Each number is 200 + 40 x the weight over its row's rms, rounded and kept within 0 to 999. Layers, rows and columns count from 0. The size before them is the row's rms in percent of the matrix's.

# layer 4 MLP up, 1024x128, rms 0.181, rows 276-303, columns 0-127
100,205,269,185,173,149,226,155,193,229,198,159,184,213,215,208,269,214,177,282,213,210,145,194,252,192,241,200,165,223,114,118,189,196,183,224,219,219,146,139,193,188,193,143,234,146,183,144,239,223,217,190,181,279,175,205,233,190,203,187,185,225,197,168,143,207,89,179,231,231,224,197,135,219,226,208,245,225,187,152,190,138,178,189,142,181,197,149,181,223,240,228,199,197,166,172,196,268,246,197,298,193,155,256,235,284,212,193,227,214,289,259,160,216,218,203,126,144,202,132,270,220,208,133,237,213,215,113,222
101,206,198,211,200,208,189,263,228,175,275,227,222,290,277,163,123,204,216,223,288,178,231,225,259,235,213,207,218,173,175,206,222,184,217,224,200,290,121,144,181,234,211,230,162,193,281,243,164,178,244,245,213,184,173,275,204,232,203,184,125,283,165,175,246,171,207,175,184,190,249,164,170,170,240,173,186,229,156,239,163,165,241,189,188,167,158,167,204,248,191,195,183,241,169,162,200,243,153,151,157,199,199,146,184,180,238,190,213,195,176,193,244,225,149,182,264,85,210,295,134,167,183,206,207,241,132,168,253
084,253,226,194,195,166,238,203,210,188,262,232,210,255,250,168,185,223,203,244,170,184,257,249,106,222,145,216,205,230,153,134,134,218,181,178,189,245,260,169,226,181,134,184,207,150,257,239,184,274,215,165,196,208,233,178,222,166,176,230,274,304,238,172,211,206,136,178,181,214,172,145,128,241,215,243,198,170,214,260,166,233,254,200,197,268,225,291,200,252,176,186,120,199,225,114,169,203,183,142,125,195,190,140,216,223,239,218,243,221,181,179,198,211,156,235,187,182,140,160,255,173,185,149,250,234,147,197,175
104,132,200,245,244,237,211,167,280,242,154,220,139,182,217,203,201,220,246,208,239,188,240,200,217,218,206,171,150,152,228,253,153,205,205,235,195,221,192,166,201,244,249,205,276,167,202,232,150,163,147,236,262,244,197,119,141,118,180,168,253,229,181,302,214,233,161,136,199,174,238,161,196,240,169,172,276,191,172,239,217,249,166,193,205,149,193,232,172,138,292,201,267,251,282,183,196,295,161,143,201,197,227,209,178,238,242,203,235,186,243,279,204,135,217,183,164,239,189,227,211,192,211,183,243,169,191,162,169
082,194,166,146,242,253,190,175,226,257,209,254,235,217,224,173,205,132,111,215,190,184,187,206,267,228,172,184,190,120,149,177,212,201,209,167,233,204,205,199,211,200,237,203,214,220,224,142,161,132,236,210,195,132,170,306,244,163,217,247,172,166,287,227,265,205,248,154,159,245,230,216,184,199,193,234,199,179,121,205,138,247,231,183,188,218,193,252,184,187,154,179,233,236,168,208,166,129,205,180,164,212,248,165,228,227,166,139,240,168,164,190,310,325,168,270,197,225,181,172,169,230,123,189,191,213,161,241,204
104,271,168,153,193,266,247,130,249,228,214,198,71,204,216,208,211,215,144,218,132,207,240,168,192,162,238,207,196,182,197,262,238,233,188,242,180,289,167,193,240,222,136,147,225,263,234,186,170,205,278,213,154,228,212,239,286,159,170,172,166,206,294,176,155,241,200,210,269,222,214,168,126,171,227,147,125,174,222,200,184,185,183,215,121,240,162,204,228,181,110,222,174,224,238,193,185,167,174,229,181,244,223,205,207,158,233,154,219,222,178,190,191,162,250,214,195,229,217,245,260,195,201,239,117,172,219,189,242
106,309,161,155,174,165,213,205,217,236,199,237,168,180,155,201,191,249,183,251,223,146,203,247,193,206,201,218,246,186,155,248,268,187,214,212,186,232,179,146,214,251,170,253,140,133,218,233,183,158,176,234,203,150,138,193,224,192,241,251,193,193,174,184,198,290,280,101,147,236,234,268,170,176,238,182,192,178,211,181,154,161,248,225,236,158,196,219,239,205,232,172,181,214,245,242,243,178,305,146,173,173,227,183,244,146,193,208,169,214,181,236,272,180,287,235,160,179,234,170,170,208,196,160,251,132,224,239,110
086,183,175,230,260,229,203,226,225,231,262,221,148,163,154,149,157,226,208,166,178,228,189,116,203,256,207,213,227,135,149,234,210,264,148,218,175,121,246,231,196,206,207,182,209,189,174,228,257,295,164,206,210,201,169,191,176,158,214,183,214,214,293,245,195,218,223,257,179,124,239,116,180,187,259,239,232,181,200,266,317,261,214,163,250,206,222,155,254,263,206,226,167,183,225,208,218,169,277,195,177,131,228,131,215,188,190,246,161,150,156,194,173,192,219,131,156,232,223,207,215,158,160,152,154,211,153,202,212
111,225,235,172,196,181,164,247,236,185,246,173,257,261,220,229,191,233,188,197,246,156,251,179,117,228,181,137,250,149,165,215,221,212,152,204,231,209,199,181,231,163,195,188,266,197,214,158,226,198,157,142,215,156,224,240,291,201,127,168,205,202,334,202,137,249,115,142,222,108,120,256,176,251,218,198,228,251,221,177,179,229,194,204,241,237,168,261,234,226,244,197,241,190,157,218,152,175,193,198,231,167,151,181,188,180,228,164,219,203,191,244,201,175,244,233,133,126,266,149,149,153,235,207,219,227,155,211,191
110,212,208,310,141,210,171,246,184,168,115,248,292,201,212,175,215,175,215,178,262,193,198,201,232,165,209,195,163,199,269,179,136,234,169,228,174,206,153,193,207,169,199,160,221,202,263,178,229,199,198,226,211,243,183,193,240,261,221,211,197,189,203,149,226,282,255,114,236,220,200,209,173,249,191,210,157,174,248,179,170,183,232,185,180,196,238,192,210,179,196,231,168,159,222,125,217,264,195,135,187,167,256,101,275,182,230,241,171,192,238,199,263,109,221,187,152,126,208,157,275,128,149,164,260,211,167,170,154
106,202,201,221,136,113,145,270,178,214,121,137,136,155,231,142,210,186,211,199,200,216,222,206,213,206,250,232,158,178,213,233,232,197,202,182,180,164,200,262,146,201,268,226,201,219,222,171,223,267,236,215,205,204,202,233,234,218,298,238,161,218,291,256,132,128,168,148,195,208,194,189,203,203,188,200,164,187,215,176,153,182,239,209,214,254,224,178,177,193,200,141,141,186,193,203,170,198,204,146,103,213,130,207,200,196,158,229,269,240,90,200,224,231,256,137,205,120,132,222,181,224,191,214,196,175,155,183,107
098,139,283,191,171,154,232,211,248,189,136,192,182,117,235,180,160,258,171,173,249,195,213,184,157,209,162,227,145,183,235,184,201,242,150,179,170,260,232,146,223,166,194,216,215,221,253,118,179,164,228,198,207,147,240,211,214,177,187,222,130,252,188,220,255,238,206,316,237,260,211,161,165,214,193,210,116,148,123,187,223,220,190,124,212,181,255,268,195,128,223,210,284,201,191,207,198,220,268,159,211,241,203,227,178,187,203,176,233,210,213,151,170,235,233,216,190,226,170,214,180,235,191,224,190,225,139,66,216
094,167,202,314,162,266,111,153,208,226,168,207,286,216,199,180,198,189,187,192,204,148,228,187,168,225,200,258,163,186,190,182,197,221,192,215,299,140,124,305,185,251,211,195,174,165,171,176,218,173,209,280,203,194,168,183,256,200,235,190,121,135,208,224,239,183,195,267,212,245,146,151,158,236,298,192,192,214,117,169,197,203,152,226,226,160,194,237,174,197,168,241,210,190,209,186,150,239,218,183,248,199,217,236,123,236,238,178,173,196,268,205,231,195,165,182,266,263,186,159,225,212,232,236,135,224,258,194,209
097,148,187,176,168,205,215,196,255,139,182,193,214,297,119,218,277,201,260,219,202,190,270,164,194,235,113,144,162,220,158,128,165,209,212,208,163,170,143,130,244,250,220,217,232,232,126,188,184,220,187,231,144,214,262,250,227,222,180,243,241,256,135,137,141,217,189,163,141,147,213,243,223,154,213,232,198,214,241,196,134,278,262,166,210,208,169,252,160,213,225,168,212,230,110,190,244,246,200,205,272,176,196,243,187,207,194,236,210,195,127,131,203,260,220,196,171,210,177,225,136,188,208,164,181,210,205,208,203
083,196,180,128,204,200,213,249,190,252,148,219,197,230,192,162,186,240,173,211,173,200,288,191,209,200,215,176,168,211,176,263,232,156,137,219,182,132,253,227,207,186,249,257,165,299,185,232,170,170,188,174,183,176,140,227,158,168,241,269,198,229,188,172,281,249,169,217,151,234,169,147,135,175,198,261,268,195,215,144,188,221,163,119,168,171,223,209,224,134,184,228,73,194,186,230,154,184,216,254,267,184,132,204,214,213,189,230,156,194,144,209,199,229,241,196,229,200,279,233,217,183,168,191,196,299,214,239,142
100,202,159,160,238,230,206,171,141,119,230,213,198,192,175,166,195,254,217,151,245,150,290,208,189,154,192,179,219,182,260,171,257,241,187,258,201,233,162,164,189,203,91,233,287,170,191,166,256,211,197,201,148,211,181,221,246,155,212,249,212,227,212,216,135,265,227,153,200,198,224,238,266,148,133,224,271,191,269,185,204,206,248,194,259,126,269,146,206,207,277,227,227,240,159,235,206,208,194,143,188,314,203,259,171,205,196,218,182,183,154,181,241,224,183,193,176,251,205,142,230,254,261,183,218,196,192,178,181
098,172,128,154,296,159,146,236,199,285,198,176,201,203,188,181,178,236,309,237,244,209,227,135,225,258,199,179,225,197,158,194,237,224,276,210,234,233,167,174,191,228,178,225,234,202,142,200,156,188,271,172,214,204,218,218,192,166,167,194,132,238,273,194,237,222,169,198,152,190,176,178,150,157,195,228,191,275,205,155,165,112,176,291,199,154,181,125,167,200,199,256,97,151,176,187,232,201,260,136,211,213,229,179,180,261,149,220,165,140,184,232,210,286,195,188,219,233,155,182,189,208,230,173,196,257,186,184,188
102,198,243,153,139,284,192,165,199,126,192,223,173,149,213,219,205,228,246,211,228,176,213,199,245,258,208,284,193,156,164,240,196,216,278,197,158,180,153,200,232,171,181,219,165,214,123,175,214,216,224,165,231,216,235,174,237,209,146,164,195,236,224,194,194,179,216,162,162,192,223,203,232,201,166,260,222,230,198,124,170,178,347,289,240,227,230,199,230,228,201,158,158,277,225,150,190,197,263,179,202,164,150,135,178,230,207,259,210,192,174,193,198,210,217,216,249,185,296,165,125,170,176,176,295,199,160,243,131
102,155,203,176,198,161,165,203,243,212,246,175,145,223,220,190,216,160,263,257,167,165,214,230,275,175,166,133,150,186,205,226,230,242,176,188,139,197,197,242,189,136,163,163,311,202,173,177,174,214,256,230,218,187,173,172,205,249,232,272,272,231,228,134,231,151,218,143,258,193,222,210,249,214,213,208,120,206,248,199,187,142,217,176,200,169,233,169,263,237,209,157,193,206,120,222,164,336,224,160,201,199,210,189,237,156,188,214,205,242,99,147,194,200,216,204,240,151,111,202,120,162,209,225,205,187,184,216,182
102,180,223,210,199,194,185,160,165,265,140,211,149,274,199,235,204,204,172,204,231,175,189,223,111,255,165,226,136,227,196,206,250,190,136,177,268,305,236,141,196,245,120,167,183,156,170,193,191,182,155,239,195,227,221,278,236,182,174,175,220,192,201,154,198,188,175,180,120,262,207,145,192,154,211,245,125,195,169,195,132,193,134,263,210,149,198,236,205,198,188,185,138,194,169,141,218,193,263,236,195,231,267,194,220,249,236,225,247,228,221,157,192,172,238,149,148,147,240,205,205,228,181,194,198,327,257,214,227
111,94,201,180,182,177,253,183,199,177,164,271,202,170,132,105,199,223,219,232,175,201,194,273,237,242,181,170,185,145,220,167,231,247,223,187,166,230,158,266,259,96,225,222,268,213,157,216,211,207,172,226,283,223,219,159,220,255,183,147,179,253,234,260,186,221,176,219,164,200,142,195,165,172,177,245,260,193,184,216,215,187,129,117,237,141,171,201,231,275,207,176,174,255,186,200,239,156,143,173,234,266,231,184,142,225,141,144,273,216,223,206,184,210,208,242,235,231,212,242,146,216,206,177,159,255,200,176,178
099,240,197,203,158,159,115,156,208,179,155,175,159,195,138,242,157,160,231,230,225,194,304,234,163,208,220,192,207,172,231,125,204,281,169,262,215,212,130,215,126,213,211,244,204,176,161,172,157,252,214,167,268,167,168,222,171,130,229,172,198,180,186,249,199,144,181,137,184,206,238,247,269,179,241,216,195,199,245,249,250,262,215,202,165,140,222,300,193,227,220,197,238,170,224,155,229,115,173,236,136,225,222,172,158,251,168,194,157,176,182,165,261,130,262,134,227,188,216,237,193,238,192,202,220,179,225,249,168
102,213,182,194,157,192,273,213,178,179,217,227,225,205,245,275,188,191,95,200,235,163,278,203,182,181,205,176,192,194,213,207,118,164,255,228,117,212,143,203,202,212,225,185,200,92,237,178,226,292,237,250,104,206,193,196,228,232,182,174,196,213,240,226,128,221,131,219,220,195,106,206,248,238,169,304,203,230,261,208,240,208,271,221,171,171,164,226,212,205,237,238,222,256,166,181,205,194,220,168,193,236,213,263,227,184,161,220,291,179,225,207,247,196,215,183,202,100,211,184,191,161,198,207,147,170,150,230,219
098,229,230,241,217,124,244,175,150,158,271,175,179,229,235,199,200,212,223,216,132,159,120,189,211,276,218,234,175,218,111,230,183,224,233,246,240,190,214,161,229,169,247,222,171,142,163,193,184,266,127,265,223,214,136,175,123,151,239,221,201,223,288,202,148,201,213,179,191,172,147,204,207,224,217,154,113,222,218,261,235,177,201,276,180,207,252,286,184,222,221,150,159,194,256,218,206,265,202,212,217,164,163,258,199,234,230,187,207,195,118,106,229,205,217,222,166,181,187,222,193,140,244,185,157,201,167,144,176
108,188,250,143,230,212,238,180,170,219,213,208,184,230,178,271,195,245,223,259,220,162,252,232,146,193,262,220,191,169,162,185,234,169,221,163,124,93,146,154,117,191,170,195,194,156,226,110,144,211,147,195,97,201,207,202,208,190,223,212,243,237,167,229,244,171,189,132,153,98,212,225,235,226,204,268,228,191,191,234,116,248,240,224,261,240,202,212,187,207,172,225,225,134,199,209,235,180,209,191,253,198,212,249,154,114,185,200,179,153,215,246,180,201,126,200,230,229,147,248,222,153,135,176,164,219,179,166,197
092,161,188,142,192,274,200,192,262,202,246,143,253,168,189,172,182,212,179,180,158,257,192,300,157,246,182,253,233,112,176,248,141,181,219,208,227,155,274,159,230,238,239,174,139,180,208,145,234,147,240,267,183,166,192,242,267,239,171,214,248,180,247,226,154,166,222,165,147,186,166,213,213,229,199,123,262,158,202,243,164,238,178,152,156,204,194,212,141,147,202,253,203,204,146,225,188,250,131,219,226,194,199,176,179,242,150,227,261,187,189,237,221,227,183,175,194,107,164,251,154,219,138,180,212,196,193,121,234
117,213,198,176,212,187,300,251,136,179,263,169,197,205,165,131,172,209,226,169,220,123,123,162,197,193,316,249,236,205,214,229,202,155,159,194,182,285,174,201,256,199,277,264,237,226,212,130,220,322,205,198,183,169,174,248,175,177,197,167,177,220,158,233,186,144,160,165,204,175,186,151,210,227,268,229,230,237,186,198,228,213,267,234,165,171,188,193,237,206,195,184,206,210,214,189,185,198,225,158,220,176,184,148,129,136,197,172,179,194,194,223,159,215,246,243,273,197,213,79,201,245,226,206,254,163,185,246,233
092,156,165,201,208,215,209,175,231,228,256,250,171,261,195,186,224,229,251,206,214,181,162,168,232,173,198,199,155,148,236,279,207,232,207,289,179,224,194,231,212,186,212,131,219,144,153,168,277,187,188,173,197,168,260,255,222,293,205,163,178,168,254,133,161,235,157,190,129,223,249,205,263,132,221,194,204,221,216,169,246,143,170,234,222,150,265,219,187,245,173,146,192,278,205,263,203,187,233,161,156,224,275,188,235,180,185,242,160,142,233,158,199,212,196,165,145,260,217,194,153,229,238,228,184,238,71,224,219
# layer 4 MLP down (transposed), 1024x128, rms 0.175, rows 276-302, columns 0-127
116,150,146,202,185,137,169,179,194,236,141,215,186,170,141,149,182,165,278,95,157,227,224,216,252,157,264,176,162,174,165,162,212,237,204,210,162,216,182,186,168,236,208,223,184,196,211,237,226,254,153,241,174,161,199,251,198,230,208,259,209,235,201,156,200,156,218,253,112,205,318,244,226,242,196,119,155,152,226,162,163,332,204,197,240,223,227,208,232,149,198,257,216,209,209,165,139,201,205,181,213,173,133,203,220,272,210,195,260,198,207,164,211,172,222,179,182,240,224,158,164,272,183,145,245,211,155,191,159
109,226,199,211,175,265,138,196,237,193,229,260,167,259,178,115,159,205,251,191,247,236,230,183,161,205,307,196,261,182,205,219,207,175,143,158,155,171,212,133,171,198,151,238,161,184,203,194,244,203,132,95,155,196,166,243,198,288,166,212,293,254,215,238,213,164,193,235,159,246,242,186,244,200,230,266,114,240,157,272,133,207,148,198,236,193,207,217,232,179,199,232,190,219,242,178,253,172,179,202,215,230,165,144,190,177,227,225,164,237,199,196,185,184,137,186,240,213,183,188,192,229,267,232,197,266,123,192,253
082,210,211,219,235,96,162,209,168,205,234,189,228,182,299,241,235,172,195,198,206,183,226,196,197,213,142,238,197,164,227,166,193,231,138,129,251,251,165,223,208,199,190,193,203,229,280,178,228,223,204,206,190,240,171,234,269,160,169,122,180,142,164,141,207,139,223,159,191,130,164,92,231,144,208,304,202,179,206,170,178,184,194,191,202,165,203,151,243,232,230,172,226,263,242,202,178,149,118,253,174,131,268,257,214,170,170,215,190,153,263,229,157,205,151,193,248,198,166,166,226,228,211,235,231,159,278,170,212
081,256,139,186,114,198,255,167,148,208,211,240,185,189,196,236,185,124,60,157,191,228,135,240,212,138,195,249,157,225,188,191,206,202,190,203,167,160,235,208,262,172,164,193,222,196,160,192,195,145,232,160,98,201,166,224,220,217,161,258,135,218,201,119,207,162,218,223,199,170,127,251,190,214,224,296,162,243,209,188,231,173,198,237,206,248,210,166,155,284,169,196,162,169,210,223,174,173,164,188,232,117,193,258,189,191,173,168,255,184,148,208,212,258,141,235,194,219,182,164,188,257,227,218,144,255,217,251,212
091,227,228,226,204,216,145,191,161,198,181,246,195,230,168,280,205,220,183,144,204,227,187,183,207,178,289,184,212,209,259,203,192,142,240,162,197,180,227,258,284,147,165,270,221,161,221,197,212,177,182,176,223,178,150,252,164,172,178,152,207,204,195,218,195,216,227,257,218,188,154,139,198,190,240,103,120,201,195,237,138,166,168,247,218,268,186,185,254,254,247,177,242,202,233,217,157,182,205,269,186,183,234,231,166,208,205,183,106,310,210,184,123,175,203,189,222,270,242,101,244,170,281,178,182,234,148,156,209
104,212,161,197,184,157,223,194,183,213,186,201,135,215,146,136,207,201,212,195,232,164,178,165,265,226,182,203,258,114,202,223,178,265,303,205,186,238,166,170,229,236,201,153,197,188,251,216,146,239,268,236,196,169,142,232,180,191,309,164,217,220,244,193,261,185,193,224,220,159,220,289,199,230,256,229,175,223,243,141,150,202,212,181,185,181,241,247,166,183,197,233,195,210,245,147,145,129,181,190,214,244,245,162,209,258,243,310,184,223,125,224,222,166,143,247,235,140,241,175,146,227,248,169,128,196,150,218,196
108,166,273,286,199,243,213,150,225,175,191,223,185,184,235,215,212,203,180,167,191,195,251,153,161,186,238,240,131,170,179,209,196,237,154,145,140,196,175,234,192,287,199,220,244,292,233,244,211,232,247,245,195,250,232,185,188,191,125,212,127,217,249,212,229,131,174,247,227,217,180,180,176,289,170,231,213,242,159,211,248,200,174,190,205,218,206,187,171,172,246,286,232,222,209,115,178,266,154,277,221,242,194,227,172,311,229,209,194,218,175,148,224,219,145,226,196,205,157,214,236,177,228,261,131,211,278,252,189
084,238,201,192,146,125,190,220,161,136,174,188,215,250,274,263,261,157,134,211,170,225,219,192,176,158,163,233,188,218,249,147,179,241,156,164,93,193,195,203,201,225,210,197,228,143,231,188,193,155,202,191,171,181,228,219,228,203,156,209,262,131,142,236,163,154,245,190,226,285,214,250,204,204,200,203,180,255,266,126,125,158,183,253,219,177,180,211,173,223,148,238,251,189,208,193,147,201,122,152,286,230,274,189,162,203,200,187,241,166,231,123,216,202,142,214,213,187,151,190,174,272,192,249,243,197,245,251,249
119,139,239,196,177,172,215,167,209,211,247,186,153,151,236,161,252,139,111,241,158,184,258,200,175,206,220,233,155,247,220,194,235,233,277,193,229,167,199,231,209,216,211,207,203,173,217,233,220,255,205,283,199,177,220,121,160,176,216,250,233,149,208,221,165,206,196,127,196,206,160,171,270,154,211,198,193,249,182,284,154,212,192,248,191,218,162,215,159,231,199,266,271,236,239,169,236,169,184,101,197,249,167,245,297,166,229,228,220,129,209,162,206,162,227,206,239,146,101,214,191,181,260,153,209,124,261,191,207
116,182,219,290,181,106,264,214,218,221,149,229,195,152,255,202,126,128,152,238,232,294,185,120,223,235,228,240,213,217,172,139,214,184,164,178,156,253,161,201,282,190,281,142,184,230,185,204,228,184,163,255,188,179,195,163,187,223,182,279,183,164,222,240,227,197,220,152,216,144,203,205,280,222,174,180,269,209,156,218,189,191,197,185,202,165,257,179,167,171,254,172,221,175,155,223,219,224,264,226,210,156,208,150,224,145,249,145,168,187,165,196,171,145,196,202,185,170,175,291,226,179,183,161,265,192,147,220,273
101,143,205,195,192,215,189,171,272,165,296,214,252,233,144,156,159,166,231,223,166,271,222,221,224,283,228,173,260,196,252,192,137,172,185,219,222,217,138,155,234,150,79,204,172,204,190,205,227,182,219,191,195,238,188,147,158,227,158,205,188,182,175,219,236,264,204,244,142,259,220,215,217,241,238,223,174,211,224,155,192,263,229,212,273,225,162,127,197,228,158,177,249,236,177,252,196,241,270,242,213,245,174,209,192,178,209,248,102,224,233,177,132,237,189,226,158,262,243,151,189,185,171,231,129,237,251,176,237
090,193,142,235,205,288,193,226,129,207,181,205,167,248,193,254,186,205,274,203,237,168,147,204,136,221,251,118,162,182,143,201,160,142,126,225,216,204,215,237,211,180,163,214,266,139,201,151,205,215,226,225,134,272,185,193,209,216,188,156,240,238,166,188,190,237,149,156,76,167,201,111,144,213,170,144,262,268,218,231,144,232,245,173,241,188,210,160,225,209,206,143,231,191,129,165,226,171,153,222,215,215,241,199,156,203,264,283,247,232,220,212,192,195,203,223,213,253,173,198,136,150,200,179,222,229,208,231,178
091,188,183,167,254,258,226,217,247,244,234,207,193,213,167,216,183,325,243,166,194,233,164,272,192,205,261,176,185,246,207,191,182,210,229,173,191,192,177,193,214,244,238,193,212,201,228,212,243,203,179,104,248,177,197,213,233,229,192,163,241,238,223,184,146,205,204,169,178,177,186,239,124,142,158,167,235,201,228,142,137,102,285,161,222,252,252,229,215,217,180,244,59,164,179,168,190,177,200,259,222,317,241,168,265,193,201,239,214,178,240,243,192,176,257,172,250,170,209,219,214,256,186,227,220,221,208,161,156
091,153,214,269,171,215,213,203,231,197,210,221,221,225,196,210,200,181,146,183,244,220,253,221,230,229,258,217,299,206,205,222,232,210,195,253,187,178,213,295,250,176,168,220,229,154,241,165,264,264,246,218,263,241,237,150,288,164,212,195,149,144,177,235,228,314,223,304,275,200,168,163,232,224,171,228,237,193,197,178,205,209,227,190,167,217,188,220,192,208,249,181,199,156,199,184,187,134,145,212,150,246,166,252,215,152,211,242,199,233,257,306,163,129,212,200,204,203,226,248,201,233,194,193,197,168,91,160,211
073,173,188,210,182,172,171,202,127,194,209,227,165,179,209,289,229,187,164,158,191,222,205,201,150,163,138,187,159,174,120,170,285,154,231,216,181,109,190,237,163,177,158,198,213,169,152,198,171,195,159,179,166,269,134,142,208,229,232,270,182,170,186,197,246,152,204,98,187,187,183,234,184,180,171,217,139,222,227,154,175,201,190,231,265,194,172,121,182,239,205,195,222,154,147,175,163,119,231,170,167,204,304,202,153,214,218,180,176,253,199,184,215,205,121,258,228,249,119,141,164,219,221,221,246,184,183,199,291
105,168,147,225,230,195,153,193,209,176,155,202,207,232,219,165,176,158,228,204,172,259,228,253,133,234,125,152,206,234,166,200,286,211,119,180,181,199,293,206,150,208,241,219,156,229,219,209,195,132,142,271,153,269,184,195,185,184,183,141,214,199,177,232,203,135,226,305,166,271,237,253,174,225,229,213,189,181,165,209,237,231,196,178,155,190,190,166,204,134,151,186,222,218,267,260,224,191,200,192,231,234,95,143,206,133,255,138,291,160,266,221,170,205,206,230,248,222,181,209,181,193,200,205,261,239,196,205,172
100,179,263,191,174,159,188,172,209,198,116,169,265,235,167,193,227,204,290,189,185,214,189,224,215,220,239,158,254,234,178,260,242,245,228,207,220,267,202,226,203,227,218,183,161,231,228,263,201,213,229,207,194,120,268,160,151,107,211,178,172,210,284,291,230,231,209,261,237,242,235,110,150,201,216,178,243,202,203,146,217,223,170,222,179,191,221,177,189,148,210,259,202,188,142,210,230,163,219,236,182,218,245,240,212,161,207,264,233,205,178,219,212,225,205,222,263,224,192,254,305,220,182,234,109,115,194,262,145
100,191,303,244,192,195,202,202,194,203,187,178,171,219,218,201,274,227,243,219,149,148,180,191,159,196,194,195,214,105,143,190,160,264,195,210,227,171,122,162,201,215,227,248,156,157,150,207,217,213,159,222,180,210,272,228,194,242,226,159,167,216,237,199,256,156,237,168,265,218,199,182,143,209,247,191,236,218,193,187,307,179,167,207,273,205,182,209,146,194,215,231,109,168,209,187,144,171,148,294,149,296,205,133,202,197,143,244,202,178,175,180,176,212,167,237,157,169,225,213,244,243,214,261,100,207,128,207,214
098,181,201,218,173,195,206,230,199,222,175,163,220,142,234,251,152,252,225,227,231,201,207,165,208,251,250,172,214,202,237,271,250,173,162,178,163,307,156,214,237,214,175,212,200,269,271,213,270,215,100,237,179,253,142,226,203,253,186,214,129,249,164,201,158,258,183,162,208,247,257,183,286,228,265,194,238,187,156,207,273,171,235,319,198,228,197,241,159,180,167,204,232,232,179,212,208,218,188,222,150,213,217,235,196,177,162,218,226,181,188,176,257,229,249,275,203,234,220,163,152,291,152,157,161,175,183,169,153
108,142,173,241,238,257,242,198,267,214,234,220,223,223,221,200,187,190,137,208,235,191,220,160,274,232,194,212,171,210,210,105,231,211,176,211,195,180,178,175,204,230,171,148,225,221,142,182,130,253,239,203,235,191,286,171,182,216,185,247,189,161,180,234,187,171,250,190,192,169,229,107,257,163,163,164,197,218,223,278,175,242,139,189,197,284,213,93,254,201,144,142,283,162,206,165,172,205,188,241,286,229,181,126,196,203,245,287,121,208,221,227,201,245,175,208,285,214,178,149,220,160,231,200,215,190,223,209,208
100,171,268,221,188,229,220,209,281,258,130,221,239,216,194,246,233,140,166,132,193,233,193,273,222,224,275,184,174,138,216,268,258,209,208,214,290,170,207,193,137,186,129,205,189,132,138,233,237,237,233,236,180,200,247,212,145,214,220,229,177,193,158,209,220,164,243,166,238,160,232,156,229,212,183,144,257,244,201,247,253,174,226,132,188,189,233,168,126,245,157,183,149,194,227,259,218,213,154,200,196,221,157,169,162,227,201,187,207,196,144,211,316,106,188,225,216,234,201,194,247,174,173,183,194,288,182,194,213
080,282,164,273,229,165,219,191,157,119,236,270,214,201,267,221,194,209,231,191,240,174,142,185,181,215,155,230,117,223,228,196,227,200,217,177,230,162,219,193,233,207,262,194,275,236,208,194,197,194,210,169,197,220,253,238,225,218,129,296,122,213,264,214,180,192,202,267,208,119,175,242,141,241,230,211,167,191,201,213,187,211,216,326,230,181,215,208,189,236,211,272,247,211,222,209,247,218,282,181,224,174,256,309,176,196,199,198,169,227,212,231,229,272,234,223,233,165,211,237,235,163,200,277,245,245,202,201,196
101,202,178,212,233,209,171,148,210,259,213,187,182,207,119,170,170,179,253,245,142,225,165,181,195,259,204,236,237,219,190,177,154,237,182,206,200,229,99,230,208,124,224,233,203,227,202,203,195,259,117,258,213,256,192,289,115,173,144,225,191,184,125,198,249,274,226,130,192,229,197,195,208,190,195,106,192,133,223,241,202,247,254,171,148,250,177,188,223,239,159,185,196,249,175,223,205,183,193,190,236,224,185,219,216,239,139,234,161,222,161,200,107,209,191,165,273,199,101,229,228,239,267,227,227,235,252,188,231
110,195,138,166,268,174,200,195,191,178,189,235,221,261,264,268,78,187,164,205,217,197,174,205,183,143,183,165,223,233,154,135,225,103,182,200,248,161,204,233,79,214,219,138,237,196,141,224,156,204,172,161,197,204,161,217,210,161,242,177,204,213,224,241,218,166,180,241,220,194,172,157,248,176,134,208,280,271,216,184,223,173,151,182,238,153,161,198,169,198,215,207,172,260,206,229,195,262,175,235,210,245,175,197,213,213,175,234,215,222,245,203,193,148,275,237,314,207,278,131,238,179,174,164,188,134,203,211,203
112,169,127,197,220,197,170,190,174,242,181,238,171,206,232,155,216,251,189,250,191,298,224,143,238,168,199,215,304,186,201,219,205,213,255,208,226,188,266,211,217,250,148,151,198,229,140,202,179,162,244,200,305,271,280,150,192,162,151,193,246,221,250,211,200,249,225,244,149,267,213,141,230,154,243,189,149,172,198,166,249,161,112,118,231,210,216,217,156,152,176,204,189,182,273,150,169,269,193,162,138,180,139,151,182,233,184,199,203,201,165,223,192,219,196,165,157,186,101,190,169,202,203,172,226,169,223,179,209
080,241,166,251,143,213,221,208,166,188,180,212,219,226,156,199,203,135,117,240,166,237,193,223,193,155,230,229,219,182,151,164,244,153,152,169,246,200,283,149,275,177,212,175,242,215,201,203,184,99,216,203,152,192,217,159,233,119,229,284,190,220,168,178,172,180,194,184,213,217,162,260,127,164,153,214,134,204,223,191,165,177,197,296,170,189,201,94,232,203,238,268,267,258,132,210,277,184,181,138,198,119,226,178,208,190,166,229,177,194,170,195,235,235,188,183,170,229,190,182,215,185,244,267,153,168,234,160,156
095,150,265,220,185,178,126,208,283,229,139,185,236,156,216,211,266,254,145,237,180,209,270,204,240,218,227,190,192,206,202,205,206,249,237,129,250,212,168,259,190,136,171,79,203,169,234,195,211,159,261,148,186,196,269,159,246,197,195,248,196,169,210,223,297,180,219,172,205,234,246,139,168,189,163,179,208,165,205,152,254,161,177,231,263,120,233,209,163,234,222,232,210,221,185,182,237,204,234,195,101,197,220,172,207,214,193,186,261,156,176,206,219,162,196,127,157,188,126,226,276,136,176,221,187,257,205,184,205